Part of a small language model's weights: MLP 768 squared ReLU.
Each number is 128 + 32 x the weight over the matrix's rms, rounded and kept within 0 to 255. Layers, rows and columns count from 0. Numbers have three digits each.

# v: layer 5 attention value, 256x256, rms 0.115, rows 231-255, columns 0-63
# o: layer 5 attention output (transposed), 256x256, rms 0.229, rows 231-255, columns 0-63
# up: layer 5 MLP up, 768x256, rms 0.161, rows 0-74, columns 0-63
# down: layer 5 MLP down (transposed), 768x256, rms 0.131, rows 0-74, columns 0-63
v231:080110168117150169149089157136177156128176114154124130159116139179154132165065141167080156052123111173115127092159160169130218141088160114133133114147107108108067171161140145098135145117137123
o231:104113112085169104158133156117086159133063138134116074115182110093139125100190136156098147099070151187120147100106181113098184148180141154118146119089106091168118141190096117173209119102111148
v232:067144205119128053100130176152197170142119126182082144103150149167084046166174072104165071138089184200170116044129114120133116180172168154146132183126151052107131115161100073174192125100146127
o232:119186181127126108101124094104172104109140105169153158186149080091142113148201072160107077162126158103079129137167097176203122087065119150055140084093205129107117173120162138127137094139089126
v233:149139136144116165098099106145161150172115130161143103108096155083147139089068098114150095112168104103149068126099132098085097104173148144152048141153148155068132107178072121101159160153100157
o233:169117123118173119102140142137110182095162102108089134151133122116145127161118169133127149139065121117114135144109111116125186148128081190162101171119036201129093116097103126155127145087098077
v234:106066115108107134151165133145111052149060149096143126099114043114093125138139177094117121175154142174135136059133110104138069132112152169129170178135204162054130091152141162142093077180093207
o234:120129232125091127112147153092114161098169148140111102112084191095141131109086138127131103137076103144114097126069151102146169181105113196128105091158074149132114143154082088120125139122139087
v235:176099166182177074136100138049141136123089133165117107079162120103102074083071130057197160119148119113175128125084154121108196144173154093139117100148166060144091106073095158124045181153160114
o235:109115084160087083087084123181156097153150130083077184167176116148101105096234112119134085204139126102120083111078137163071110115104100152131100151137190157146154134123143159127165188160097121
v236:176106167163091104102087142119142091106191116051139121126084116118119091120116140188112134126126132088222100122110168111049128171095168172146109121111098143105154098182114163173127147117124161
o236:127088137134153085114147124091194132145082163104065181117107114217191080134147168144194130134148138155151126118153120059115114116111116136075099135138082130136152120106139078083138161115103134
v237:061119104085153176129107114167140130123088124135100090165093182085183115057074150097078128127187103189161154118118119142160127134100128125156114135165184043156117179121097168122103158087127131
o237:087090068213152130160114115086144141127113126158141113107154134113126145120184134189078206112140105077211155111080153176142182109132105180158163114189226155117206136150128170085115160131133182
v238:107159184106154057129152070128135069112171161186116132131125070120115155116156063168182087110145099069110158120092161140125112109155228183180085148108113119206102107104163140131106147196113082
o238:124216079122145130147121095057120094115161137128182130184136135125106150081117164153129141117125171128141145079185095130092061139135145085049133183098143141092152179132094118133161146076135153
v239:154069158141118180103094106078165071109216148141191093132125142160112116153142102162092100172136137118126088138094064145161152109095103127086100141097149139139150111145068099167130152125123102
o239:081141030065110116092174155195097135132079111148163077107097065151130111116091101106135151078142125122089130096101193116135106112134099113149151115116133080073126104180112161086124097107178164
v240:111103097134151105123158121059110182133196117146120139113096142168139162126128128117147089124142131129155099146127190091109102119102178113080140150149157108102165166058150155069113082068111120
o240:061138146141167118060219103146137156047133131133137151152124134089141119126111141130174156203085140130131055159087107182164161147078146092099157118153105126127057152196162106140154181082146169
v241:103143119126163153151158108220108147138102067167087160162114192138105124108123114113123099132089171064070138197122158085103109119080130159120105168159130121156126129121089141080154137176128108
o241:071101145081108119079112187136138105130161117139216115138132050077111113119161087103072158136108122157102101107114142160123185105114165131172152068155157154077130131130132099185141161102139129
v242:067074046144152141116124077085185131119075141167083091158140101124099167098161095083115162159162099176125138146130143093192158104119161119138048147149130123083186181149146167099128173087130085
o242:095116073055157061148096045131138095150194197130111085095111122126140141155113101120058154089109095157127118138137125143088117044096137081101079095148213076125179136204101114105132156123122196
v243:119108113113109095138137123103052162123142125144165137142222146147169138189164147138164121161168127119135155126158136124141137128155161125140084081082138128169124171150152146172066130146147123
o243:120150144114171060154062120076138087065121155172072122144093120084204054128111133116106138157148065183087124133164119152125083129144122158116128101110102087113156131105209134156127136151095060
v244:100119088131150162104077074162160113162092130166085111072141112204175115134107177168020143158129122161099154170171188182105153110129092150084138155176091111066096105122161115087188105135116116
o244:157127084080083164088151122167090124079167116144119123144147155131123165142122143172191093150130123181154074152098112144150170123120072106140189118160109136164107115160100194133192118113088098
v245:107161088068096180087178161042130099132099146181159119174106066093144107120180161155126108120101171082118062161215118184201088113114081111112063121113170147175093139136123096131128165107074064
o245:119106097145128097172110122149083076129109181130135046118140172122164119170049155138075147083166069144112166161210114140116126175106155213103165117149148100083151196144139077139136127132199039
v246:073142153095124078172130125153069184142101153180165098094152138152106161115167162139117131128159025151151156149133135115080120145155124126182159129053145151087113110103137110103103129140100080
o246:120101141157170156178180170122127087074168057165103163172082126116049065159195140166127149215052140114161126163106100127106125166126127162128146128124085140160177127179162183178095161116075109
v247:114099141107150106091132222063120092126098102106167167126092087191069099119104185136167130137202106185163091140088198160152064146084085150139111142145167193115127126066129088121075171155146123
o247:102087144114123177112117030166140147178174099108063154137105071079177164098173091109129040105176101103169163165099172153068143106170078135130133128171115141107095161069191120182084123111150116
v248:108144161131085100092124169140087044135179152185106122115098102098126107163096173191160132122142113129082176137081106123114129091095175190124147099067131114182131183112116140128163133113164128
o248:134143117109190185171139089114110138124112129068171140115158100142101153172111142101150120089094112104116123134101202113140122135168110119126111123178111134140126083102137151131105072127120120
v249:163139134114080126170134176087125089098061154106136116183198168170119188173077141155082078106168117135114066070151093140114173101150148144159150139117115099087107115170136137055161078186111100
o249:089057173175177149112121209114054170068149118117155129075131156092172138150218110169166134167137157190128107169157110169152152109079142085186111091134096060158111128128101113185087167161173247
v250:132174076139141137081147135155074119140139121163182131122086050083135168095097088157113128142120174125143124109149088143138042133120104132108114140097127153134113136138163121068143108133073167
o250:093089175159074156137133112152160132116093148139116105145132150157107153206167163129057123116122093116152131156145127108144147143168125145098112139123184114134125078061156124138126068209129092
v251:116123122114120169159098133154166090165069149101165198141148149115149105128137179187113106086109151126123135149107149135178131138104147154095098105123094132072077088057192153108082178137137112
o251:137128121108110174082121167145131121048120098137165121179070136070103172143117087130121064068093131149146143060150079145108057099146144091155161137157108112188138202166088127102151084115125184
v252:144203123103107081095152145144080090087156142138163139113170124052151110138103091174218117136124172123129105060093137167089164126132155140151162120140150111144233141130096157126161107147084221
o252:103098111111083185151093112120140113166138117117076123135151159130161172140190111102118099196164098103052078144173117167087086103166138127159158184111101064142142112139165120101138150163143165
v253:176153139041111140130143217137153104050139129114101157123063131141109134178057149193176162169113174115177113149100139097202087099148180141101133168124102141136113132174115134097113077084092164
o253:159103135150130142063025147142148138126096143155144114132116109132206152158093095127113113102137123120089161109144167199107123117083074156094101054147126155146131154125213145132097122130120120
v254:118184139124088137169178168099095106117135084146089095158113134128076115079126103119080131075136152203136154166136106163133158114095126145164146099132124141145037144111174083144159166141103117
o254:190171103089144184141102128080180103118065151146144051136152125175099142140132122121151133078118156072111120106169061147161140157110203103152126224066098076147128139086157160200163116094139129
v255:161200145178082188097116154181083094128093141205110086095112158110115137119113056157103163115115148076125144149108124144123072094081144159087110152123075130112145153178134182136126161083138101
o255:160135115129123093093091103086133131146106055109109162149117059196046147199145097109187130060119176086054083067106163106115146103138119111183137155152107125162116152084121136145103111110079110
up0:137138175083109091145132066090107113124129132121174125056140137059118121116145174150130122086138140038108051162130129149120148100092137109177105150157109151118081138122089020082119180184095122
down0:147130202158104131190108157131087168137101150160126103238128085159146168105200152147079112094101062179170160097137141079136109115102212106127110104104097141127176160135114212133135109134090145
up1:107107151142082147150111112118082123000084064109110167087149115144075127120133155150134134140151155106160100131128161147108193129111170124104124117081116133129115110091148181154178131148110145
down1:144085177146150111124103165122153117100089144122138140137109176153022090122151095139121143121102142143087093112114108163091166168175143131114104157157089123143177164108127163080162138140107076
up2:139112068126109121160137136144125085162119075104082096127118072042145108165098055086152157140117125104107149151200177123134142127106137096100136134148143098064070106178181144088140140133115119
down2:135137184117125165092124179141151083115097138098146180108170184071110078102142134174093102147136186111101112137125082039186137139110092157094147092098086105139112085157119125106119107054168142
up3:158127143120090114113118185157125140142136127157193131116069136128137163112144148171153159109103124107110156125167132144153154137113105143144203079144186120138134192147117105177146161102153139
down3:094102162154131154135108154092183142146112113094128118160131140136183066117155090107152142133098132132128036165096114165143090116138200106105143146122129198052077163094136161095113131118122118
up4:142180114127145147133089159106138092152094139118097107106184167118134087115077177156125091171124182128109147109109140134155095167135155081078155122159131168146159158159043090145111103132099167
down4:127065136098154109121130127146136150137100167123055161089104106132118165186105140154114123099105118112115086135136127120199140065074162096166097104147207159086123121132087111138121078181161101
up5:160119101195053122136152114151115120110093135146168072116152125113156114174160134144164122121119072101112091104131137120174096135137153177162176079087182126110047141151164129133081138138192147
down5:070108121183136060135160087137125129157113143146102115135118159104169157111216122117080084087111107173099148065116080130169121190080111124070161169158107115080135126176113111188128167161062153
up6:119110048142089140192124120110087119130152134103196131094167124152121089163150094188106123083146137074106084134144113126044156186152133136132195153163133101147142126157090139139170110176138136
down6:181140160111166136068112126126158097136092170106127151141132084094124105131129127134133143133130092128152144112124161119165163110144180109112157061080191150131090138118146158088075116162083088
up7:154093171179176111240119102109151121162055218100160129171140124113106075170115154159133112103158143140121132178005102141125094179109134073155175093154056065098090103173108122114173133130163101
down7:165169133172107167124101124180089078077091109181088123169129124176089102164152092113060148084156121094139108084139066088073146156081141141180095104096103116154155140116098092135131118205207157
up8:070124120158097134118112172137147091144138123136083173141089105094119141107119113199143106110147155125131077148119150175147054147204102157136136101142234107151021091095077064151084090169116118
down8:114170123157180126139132155119087171096096137138167146102133211165097115205130099090095068148088188105076140136194166106088109094149117125124139089128089165185144150157139140147087106144106127
up9:135153117130105135137172125156114210140085110147189122175142160131130179135177170155096095106090124124104119170149182091062126124071197103134111189124105155106051074093184126168117088138120167
down9:114137077161174150070115095058121129071149121072101145093071104072153107148124076132172120142147087105132130114141129169105183156151137151124047075175149107114160162085162189127187143122116069
up10:107111184135093124144093149200063120124096056114174105145125085135123141099158046144109139119157153158172128158120124109143146050150106182105147126087128108140110138109082072168139142115160165
down10:129131156165147104108122143131201180127079142185080130153126128158115166093076161134127147031061134056115153107113092099126137141087175146196134122128140149098138094098116140189149142085119094
up11:072088120138164121146130166114152116164134114108159127081133105121125104121122137112139141121163119152087135169113155102076138129118140159108139172150143121123146145160148147134106089152134098
down11:139088154117130106076129115127113118093157144149126112104114118144104173180095098179132147107078115138119131137162111136144117100106073085178129111082092179218113158129103122151146140147105108
up12:124120102141132125101110135137108106130128098149154143187133137143186108160120180116112113141085115159123149138125217131151102159113169098085131130172152099145128120120132126139128105089120136
down12:131130124200184155157094150144144140117157184183190107141136109131127126075136169087152123114109127129090102200169166094094107093119135145105164138125175144106146123130061100185141223140150109
up13:076142144108135132126096211158103166145194175120215167111101102193121113130022109104120127174115124098099097149169138110126100034091116100154154062060146093103148160181125130102102077091148175
down13:139068140100167119165145165099127086109050086192131138120153121099095180184122126116090166137135174138198089106121062172119119125096155106144131124188099166128097085135122180152123105149164131
up14:121168138182055142115088099119071122075103088094090120127145092080094083140149166135117130136099077125175146131127125140150119158142118133163162148160189077118115133101159137161124120138173165
down14:123149111180096159095080128122115119126173129100087147148149094118138152179198076141143146103113102149163163131152103100139121203147134088142151134123163171117155091158116113148122114100163127
up15:139130124126158118121159187082102124125124087122134090091094080108115134145134109124112136145112104097125090112126150156079127133078123154052065174166086145122147197159127124105122161093160170
down15:144118101053149131115133131129200097097079183169145133154129144141107121058173101034115078105169158097127154163092111086097083083128120138083155079062114100199158129144148117138140092180133099
up16:135133145161086105111097107133123179095108168111124116142099093165169140192136158149112128152143113134127099117149126079110148158140098107090150122183114109095103124147112068144086129117062133
down16:159121185194153136132175178106125056096130127142104099107128095148188123149136152086097129077113093154073116108163173106056084133124144133091184149118165175134162076138135154128174138123109163
up17:161093169000113090111158080175129127137100121120083147107127081137105153193085128104107123060148114119143116156137082167160098160096111175141112129082132050157167085128059116135082192148114168
down17:072149127113185154080089138116115137155180146110067136194134130099133150108143135114115129129075171157057072105113213183127095085138090140151180125126086115164128100108186140168104091096116109
up18:177106141153100153159107145188153168088131143125087095144133124169157158060136135128108104172155113162125127139150114109109184109114146155200156097171140128129071068120158105135113171139142111
down18:140138120148146151079137101137113164127179149088160172106188180141074107138084154089150117131074106111106075148126131167160109166136089119064103123089125170116110145120094171143132078160099093
up19:111158133165152172086162073116108131107146091132169141196067164129143065141105144105143093093031148141189119155135121111163078133085099093146150112108077106106145123189106137108147081097137054
down19:111135110198108195124157110169075139172155133116153056161154115103145111164152207188086127103127139148186162110127068117163173146089135213112090125091088128093132142106079116169066132143153125
up20:173077207046160072107194103153111138152101095089141120120085144153102127150130120109159175012147140152107102079098083153152076116141098153142105088109151135158107178161139137114188128125115141
down20:113128072131125190129106189142163154131105189124101153071125093133180107167134152073126187123124141102112124139210094150110127087108153155166144210192134139123078113109078128143116167131177167
up21:107092131134094176107111092120113150085157065090187160191133132162119145152161122228065123171117120131122097149155105137129100152138100129137095135071125146161126085037159125110138174143215103
down21:177101155178048147124112158118143042115149195107102210134167153199151070131139132117176096129170127100142108142081125073137176140115112130117136165097082147132141145078069108049112139175161122
up22:133108133152116156135128157138142137114162166131067133100142143064134129106093185108144111115171148097085170098151100097127108120114125129112098112178211094110121120125099129056132134167098096
down22:122112140072146152135112206116121128086101111148143165113084109177129128108118128082146167103060097158116139156127157159175139112107072116106065110101141120107150129163187132150145123111169096
up23:125146041077141081114117162131085149126101158107088135167116095133119136120173180126171185103119106103158163087200129192108163144138102123109141134153130105071101160128164111155095140083114152
down23:102099128139142140179115116135132156184101163184110157110116115181124212111145161160152100096137111129108080143101092087130124182099186145121114123144148185125139057130117128142140161130115123
up24:178108132127115160125115161129159127103098090150115153089107123141142123127169157087178130132135102138124168076138100116134138158125157149134156172174193137138114128173107119084121130088130158
down24:108131134171149146134114097132146092141104172147144098140194120141114110118136127125132120156079138128134173111127057178210184150112105118151155109140133083149096171121118163141143113155077149
up25:184168108145144137163118160141162181159126175141126147152154118145149103170163142138108121113108164125159119198085105136135108137175077167085125102133136142071098116127110043116110120193182167
down25:144201109193118115128095078141098110114131096126107088122197149088204196122162143125097183112118157070135155099153101125141151122129125137126061109080147147094129133098133166154149149090142100
up26:132137088158198152119116135087172122043115106098071130148120119151141156097126123106127086093127137050163165131105141146120081152118145111124108107130158112139131113093119126123071121133102084
down26:164133125151119096116118131189093163138122127129106153166108137084137122123138129137142167156136161147134183113178073189135101201094121065153090152168152144146170139139108163100087140127140211
up27:174139100124151134082098120171076109120122139120107130114092122107160150165130133118103180084090066136151100240147118187113155125135115143141138117080147173110157188140121133164091152118122126
down27:109071150146129131175093105127140117173054111181094142170145129160132174046161113089103093182097140141141098124126109145124146184113129101170112127107178126102125076119114150110100121118157145
up28:155153154106099139146102177105124164119129116132103132120144132126145116096129123119114154156099138104165163148116120103051086183111092084147130127149070147080100137140146099149163108094105168
down28:111097163138153100071146158122159064155139136140125133173084094097135186099092121172163129177109127121153156081097162100163158127111121139153123137148172149160100161120116117126105145150152129
up29:114150123145092142096187160156139142162109118162247089095107171108147180122109112116135089114124129115128166112133198115116128140130162144101141115157067086131124217155099138050133130135179091
down29:147128116082131161156138101117119126154118129113114153165146118120160094128156169117101071063195191090153087122122075130122151106095173138116109155147230098084103099113175098175135154140098125
up30:174115095064155162084128137153125131149120124118153151144154086115161131136080145094108119065103113092171160160133121112120152176116103164135138103135135144105090097106136189084098088174151098
down30:151098095201173099174151082181185097171129121141118146175140124118104092176120139167130131128190124187142093104099144113099132075164103142093104164125104130128119108108064140135132108079146131
up31:161166144136063161080142082114147055141104180104145060139137130141132156138119172146139137164121090014198125101082072110144107147152189159088205143152174089143186100153189159153119132110124132
down31:136173097161182159058112191150101123154133130131162060128073122103113147190144102112108136172060083142107139091177104105135115089104140153094138127145170171089152123118115126077137148131080145
up32:125196145165104149099159132108144162118144127072115161137104159126129146095134136119131141113169185109152076116180098105146094146119123141125171127148172156091083137000133122110105157149150086
down32:162114102118103095134173137113146147119106128155149158092167096105066142148085131095186043190096072107225122105124112221160166103124130179153176149143086164133116087110075086021190171152088176
up33:131096158129128114084109096151135106125127104114109142178133120093097175177168103095081185067097079115132122133157132129140084157130073086155083143155117166123094060165117098158131154163074182
down33:141156140173129111141125080197113143138096090127117156174133129131171169152065088109105196118113087172094182148103148131134174088135139098066130106069122125142097174132110150111087114110113119
up34:120143136087050048094123150142148155076125123180131131168039122052154110175027117140094103117145117133198124128157119033127149126121160145144143087129128186154190117124173066000163167135138117
down34:087102139113114100161122114106174178145090143150083159068112127139167161111117161115134091131088160148115124147123135141143179183169124089103085121135071118175137112109183100115116154087108115
up35:174194123120148156150113059117131124136122122080233138111128100162066103109128130139155158091196147133058142195134135113159093069138117161124087146154147091153090160171132091138130079147116128
down35:122100120159188171106127130181128133094104136106126121133067145082166118106149114110132054094139105065144121155169135162027066161118135174139167089164155140136137170116143158158126140120134126
up36:138090120108131089155074118145125174124120114173111165203111103109088087194139120141125080103089134105137175162085104152097179078066137127162127103151087148146113089151130023126177059126135129
down36:158180112108098130164193161156144091153135080127126116092103178157115116214105141142133152139085094093122108080158156134150109096172132160074106118135161113172192100121143140172141141096128106
up37:112139125185041106134171143119159102130161141083130145186106114150122125104182157137117124131077139105162139101079136156114172142149099133088093133138067120092182104139141151105089142129173123
down37:116113133162098106053157062115133132147119124097159112107108156164116125123073146168155151146131109154123109161198098156109120134166089122096115213164147176162090187118166159116105134109142178
up38:159187129174093097119139083164173138201124154128092117120146131137174132133210148173142166112184083093091055090130065155087151147097101128119149177152152139125063152122112125125107126099146154
down38:143033061179178133079123131140105107110140077113147081089086121134108098078091123121158148094099134128162136104138164138074104161153116125133105109131130103063130169168112116123178110141134147
up39:060185194170079114168180143079164151119136105097166148130110101103124125095098123093086194126142211112141171156105151095165092181134104141070249195100132084005143063148160142174109097109210141
down39:145138117149130048091124145130155071092165050079148130220197155154173090185146107085166132174126073079127127143094222083077109093128174164106100135085158113081134113110086124130178087088100132
up40:098163130110165047148201117181109185121104163198144104108089114164132152087143074108217126149116191138130112140168128169145108091097111122136130097137123144135160104137159085178114121147119137
down40:165142173162118079107137100069203077102104091164114096121153121113116107142165122124095124102179133162197157135131150146152117143093126117117135162144149090089162117121154112049087139096110093
up41:146168080098104144092138101117077126094124091144130094122130136110085161125158132167116145145119139163104160173146115076149116097105113088125118194151136086145116069138106098113140183094140125
down41:141069127181142171118163089101102089125169134092144221091106077136136091145139124187141127113140171134160117117065147134039156120183094172084123197182121196076146160100125126104090103137164123
up42:169099114191132194138170181126151168100111135188131141125107134114075135111082125147119106191076040145137130096085104136102129090122076109134093169087097162110112099144153121139098094137138152
down42:109112095129122133157126197180082100119155104135136155131076145165160139115114090143105153094127111122140164128165127161104157059101186143144102107159161139123185065101151127108207058077098082
up43:143186177122141141135180125096097075115140093182170161123145175108184057175149180151165147140152067113085112130066154082123144125118145091153145165180084152129133118162057027136106155169176131
down43:154083143142114156132107138208100122208126132155194136087220095142112046107124133125122079179065133184086147180147060138138067203121136151176113075059195167154097084137119160109140142149133183
up44:105056170118141137163159095178155118123116124150116102132117145181195145076122090117113073075146092097117133125125125166161156140141112133172112089110158106098131133143136123197136129108113156
down44:095110121138147098119129152068098091121122130082134141097109087111090164094120190130159127178168160123080139053127219117052124092154161156146112141177140139163079086127138171074084131137116122
up45:092149131141134114050092118115113149101119097128114123141143060196094135097158046047144146082205160141039166145089149128108161150100111137105153104133184128098084126102107102135091119135144159
down45:127161104099108130174151091116140121106128102159104064137150090143147141132130148152116144102110154116144128141126131123153156098078123137099175012100106141086123061183108158181179135068050125
up46:122206077172154093099117143150128139126102092103132055101147117109138114139076151121104068152121115138140153179165200150081119133147148183176108142152129062098110133138095147112125124090150158
down46:117101151131143108151112168041122143114108157128049118129075124170096069163202129170123125109047148171138117143108127134155153194158136141108160116096108150130171156141158187133157117173117133
up47:132159100093104158155173167159106140084156157152206142128123127130108162171140157175134156158106109136177089083134145168100135105093110120136079152103162119116136116141125108053124152100126136
down47:103154114123132074147106088062119101171126106076116132143123120096106172078081091136087119162115139171117128118090140114193191097082172186120105095089099121106118079090141089057230167081098120
up48:105145159138153093142119117143075076070164063124157040146114201135115151117128106117137139124068153138134057108042080119068122162123149150135099185155134083105087094147112138102162116156134170
down48:121098168121119087122160098135109162165077112204148162120178169148152148138122167143126111152105082134178137139102173129114112110082099106059083130110129159129138086179145174155158154115147121
up49:112173100076096127083137123154112113124168081162112143178065100172070134142108183077129131165166099067149120123106141166129064163108081191144112101179098067078127120132111091138116148146083116
down49:139127071152100103141098145117128157068110118160155153103143153128089158132144152138107131131107153157171070151121112125116158127093075073148098137144084170119106157138087122135117100130060091
up50:102167142153151124145131133153124125154130088146171126133162150098115146147145064116065168139114104078151161124148133106124129137115162094128130177111097106108128105194089115081150110112199188
down50:124125092114135159098106133115126116142070137148124167162134130128110154122141156163107128163125142172137120138106162137159138130059126104132161128149172087146096156098097128132151149141140087
up51:128089179165102200145108197108124141111059184153143133106054157073112097136173127164161110126149085112155127162000102130101108141134116182147115212133154110093121133143115098122135105119093096
down51:170064116139175102080119126187172088160167084130075144100054093147121095126081140110092181134125178165168133124119138128103088130141126149091150061104094136080151113079177087106156119120154142
up52:144150116095087060071097072122150153129104122145096147137131122136110169120143102105094147112132176129135129108098142123128115143146146082127132147073122105092156092125126126088114115132122144
down52:110116197148147138124149097148175149145085142120097122136102094158139118161146128112065136162155147049140142159145155116113116121170143130179113141113119162155167144147152072109132112123158125
up53:105088108056115150144120113120080114099173179143084129139155107139145180110049075155054161070103137101185091114107077126098099198225120115042127141123096135122144133128152045113087104123114143
down53:106134178126118072163157135153060048115044085195114121089199117166081152097116173151133129158120128179159146077186100124190133125109122103146069095148114089107130091086113135172159137153090105
up54:120207108188168206116139146126136156158142131184094098101108058108226143132089095154112179091115146171160093174141130138091135124112132153122087095123115101188062061100166179115218123126152069
down54:122111160122143081077137062118127119121117156147112104148104089137096089085112200105103157103120104168169049154132164170166177172133087160129106123154095158112142151121097125131139178193154171
up55:090085116124129121096079116140059108138142114108127200137101143176136132089106139152126132136126127048144109105095094131154150174157134137127195156072121114140131062147097148113140095106155114
down55:080123171130113108158164206111157134120106128173127083135138139142079155161114179122149091104137132170106113175205126160158146115138105180167131175150164114133071190073091141121070136162149131
up56:180127117141151164130131142130155151140132175045068112127088200101097134151153179162135123098101150101162128161086117117163150151106114194187150123143111100131115094130135112153127077101179171
down56:126117130127080068111065151092121106122079133129117134131146101222172167115103151129101146125107141097187135131117161178150128112113115093114164077181145098166151130050120107144101165149136095
up57:101135111131121140150115124180140083163040123083128116109076110134136121125162087167154165139120121121128142074121136157188113162121163127118132140115045121141087134101164146115141172138080102
down57:095143101147192103045127131128130161098147138179086136096161120136178130145141180172161176094082165186111116099132105066139175132073092103081118121135184090098114061112119149141136122187110147
up58:129148078142126147135132058136140157072073122122087072067171111157119112148150121108144060143130106104109074132176138116150169131118105097060125185085129115154138121130129127153145102097128127
down58:061129074143091188154133119064162174099149144165071155120144136120145146115174104067133106153104174091184094151140147119139111127147111160144099169133148158094148151122140101061089125149130164
up59:126177118144143113096145120125113108121108131139092152152124089092130120100086177110129113173079154117129176111153111046160056042149139151121096138176130103158112117135130152177052107072101151
down59:188131070100137043143086132117144140080169149183111138155181141131082112106160115127151110066150112170142121171134131124127170145181051138083138090121141139054109103139156081116058127139086032
up60:205137125178145129104123146067094138077086156066128141097184154072172117105125128153142131086190189156125106154113107172096125120108105083118182137081132053145109143132091174117137132186093132
down60:120149191165071103156103139056077145128145033125129159095110202105064081119089161124182119216174050161151112146140112140161093140152120136100085155113091160160069111112160106120106179120179075
up61:121131149134120128238098057103148100148102119185155123090115109041116118122171118173162104148135185039071081158087152106126080169147110124113147181104097140192074144152112076111045138137131164
down61:161153089180149166123177127158152136119131089049139158123064114132146170154068140154141125162080101126166160137171173109153108131207101160119172132180140113120089133161112197108139125107154125
up62:111147154134181156181127123121162139134137155141158108128136123103146057121132046136159167148171168151160173161150159127167121173132092145144107163126130136055106123156121103113148027112089099
down62:144148147143153138132142101114128173151233116136138149151120158123076115129157141114137172138081128129172142092110090092204144147110143141113088127131132115126086096086172131131127118181083170
up63:090160137148169114076049129114154080166085115066102194238112146109122127130072154110110128162128122131059127123137141072144112165123162037068095135160169094105064136148168193069100055120094112
down63:074107128104098130132110144084154143103155121145111106158201092135154158089190044066170104159136162055134050166074107206082184090098088111145176110054167125143158130053110102090037149112149137
up64:104182118138118165093087120111123130131195087090136150128092154101084142112116153106100124137143116153137196220116139164113142170118132141093189124146141105093160136078157163114164122141091121
down64:132117106106080181125102104113084155114136092138163093172092127107203130118150139122160136099081123090133116179151190139150151130084121072141154151133160100160142130140089165171202152194151085
up65:115179134155166142185153111093098088126119128144188146124136124118146115151096129112116094110088091095189141115142146145158091135110143159101137124167120022131145100093096091128125044182102086
down65:157094098123107073075143135095159191149202102099103058074125101185196156128160138105139061113136157113045144101102118113173122104118091140129136144109137181166148166181120133194112149062120141
up66:163084150096113149079140136136172156095198160058170140140070098157110137105118130126123205097125091135116110120085087085140164124112119109058156112183118125180108105076084133186104154115104120
down66:150120078161112121199126100118117180165131098132139108123187169125096145141152093120104056117114121093110172104131129168144148178099213150150103113140141129064118141146126141181203156134103134
up67:149109104153164098135130126143117204158143166120111174132150108138049108130133120122100082099091124117098090071086115136109075194055123167105167089129099027082113087126149113125144126128119147
down67:126128192122158147122111128125089138209117091151106107167129113121078182108079128184072106134112102170107165117149165125140103111109136204135092137149172054164155123175173109100099116073157125
up68:128092118171077057088171090056129091129082102116114106120134171110163082089126087102132133087135104140106103167131088137085150178119114113163109126133139082080152132071171044198079134156116155
down68:157169096124133163147132136198096151104133048132145086133134090094104148068152105075132132133055104183129108128124067132189099089115094125147158100134137148094148147129155133151107107143155205
up69:126117135131147138101172122153066167120137131144111110078160101132089153106092139065117104164127140117069170209155087158156141143154132088096131165107122118100106126132103118132112130169111134
down69:152137143106150170141092228156142141143118125141106159141133144143174162119111142122119128175008138167197112095138130153132120132109115150164110080130109121148148070107190132107159134112099192
up70:149130160084130143126136069081104066106185111118185152140130164153084149139113163169112100152112091100074122118112078127128132078059195103136124087098133119111130145127206131134093083119101113
down70:174081118156200086135115096136133128116114130175150159079177075038064111143162133144148134106056153169131186139115188121119092166124057135133121060069103149123134090093148130143218170102114075
up71:121142137120076144089114134132101152126130131103125118119162125083122131105134119128145138073130145049150147099104095154095176139160076111160120125185166131090125115152128128134126115119169140
down71:121119100102167073087057129083126115154124166120129141114161185104108139126106149149171137137114182154108173131149092122105205133088112118112132143133091161104182107125131094090106147185100157
up72:182096156162147105139113080121139074162149131108125138128116123172104117154036129126194230120094097112116126215128150123182133192094122117133069048072161172145091140074139094125147185108110132
down72:093179147134161098081134104124115152142083107161131136105136178149246119172190086070084104141128158132135176062121114061158151104147226082147160145102137080131153204138093138154180141161100139
up73:120187129139087108078183126151117121128153151114100102160101134133211125131125141139123168097104092112161144155139140151116133164132116099153109118124080129116084100138112099120102123126121208
down73:116099185131081144142125110090127124135171153186095106141186096108165088172161140153132071131115134151109112099108062116102154127162108155149168099102123091123144077078129132107136132071154122
up74:154063141125135163108091085141126137121119138109076110093124133120158131181129139112177111151132161160113125159112170145125145162154124143138083132117120112074090099149098101141147093178108143
down74:158145068176105118172159122085105141165091146096177163134119073157128115168158139114114151101124121150093109095071137131105137113140194105183150120155137147101114128130131102159139130126116156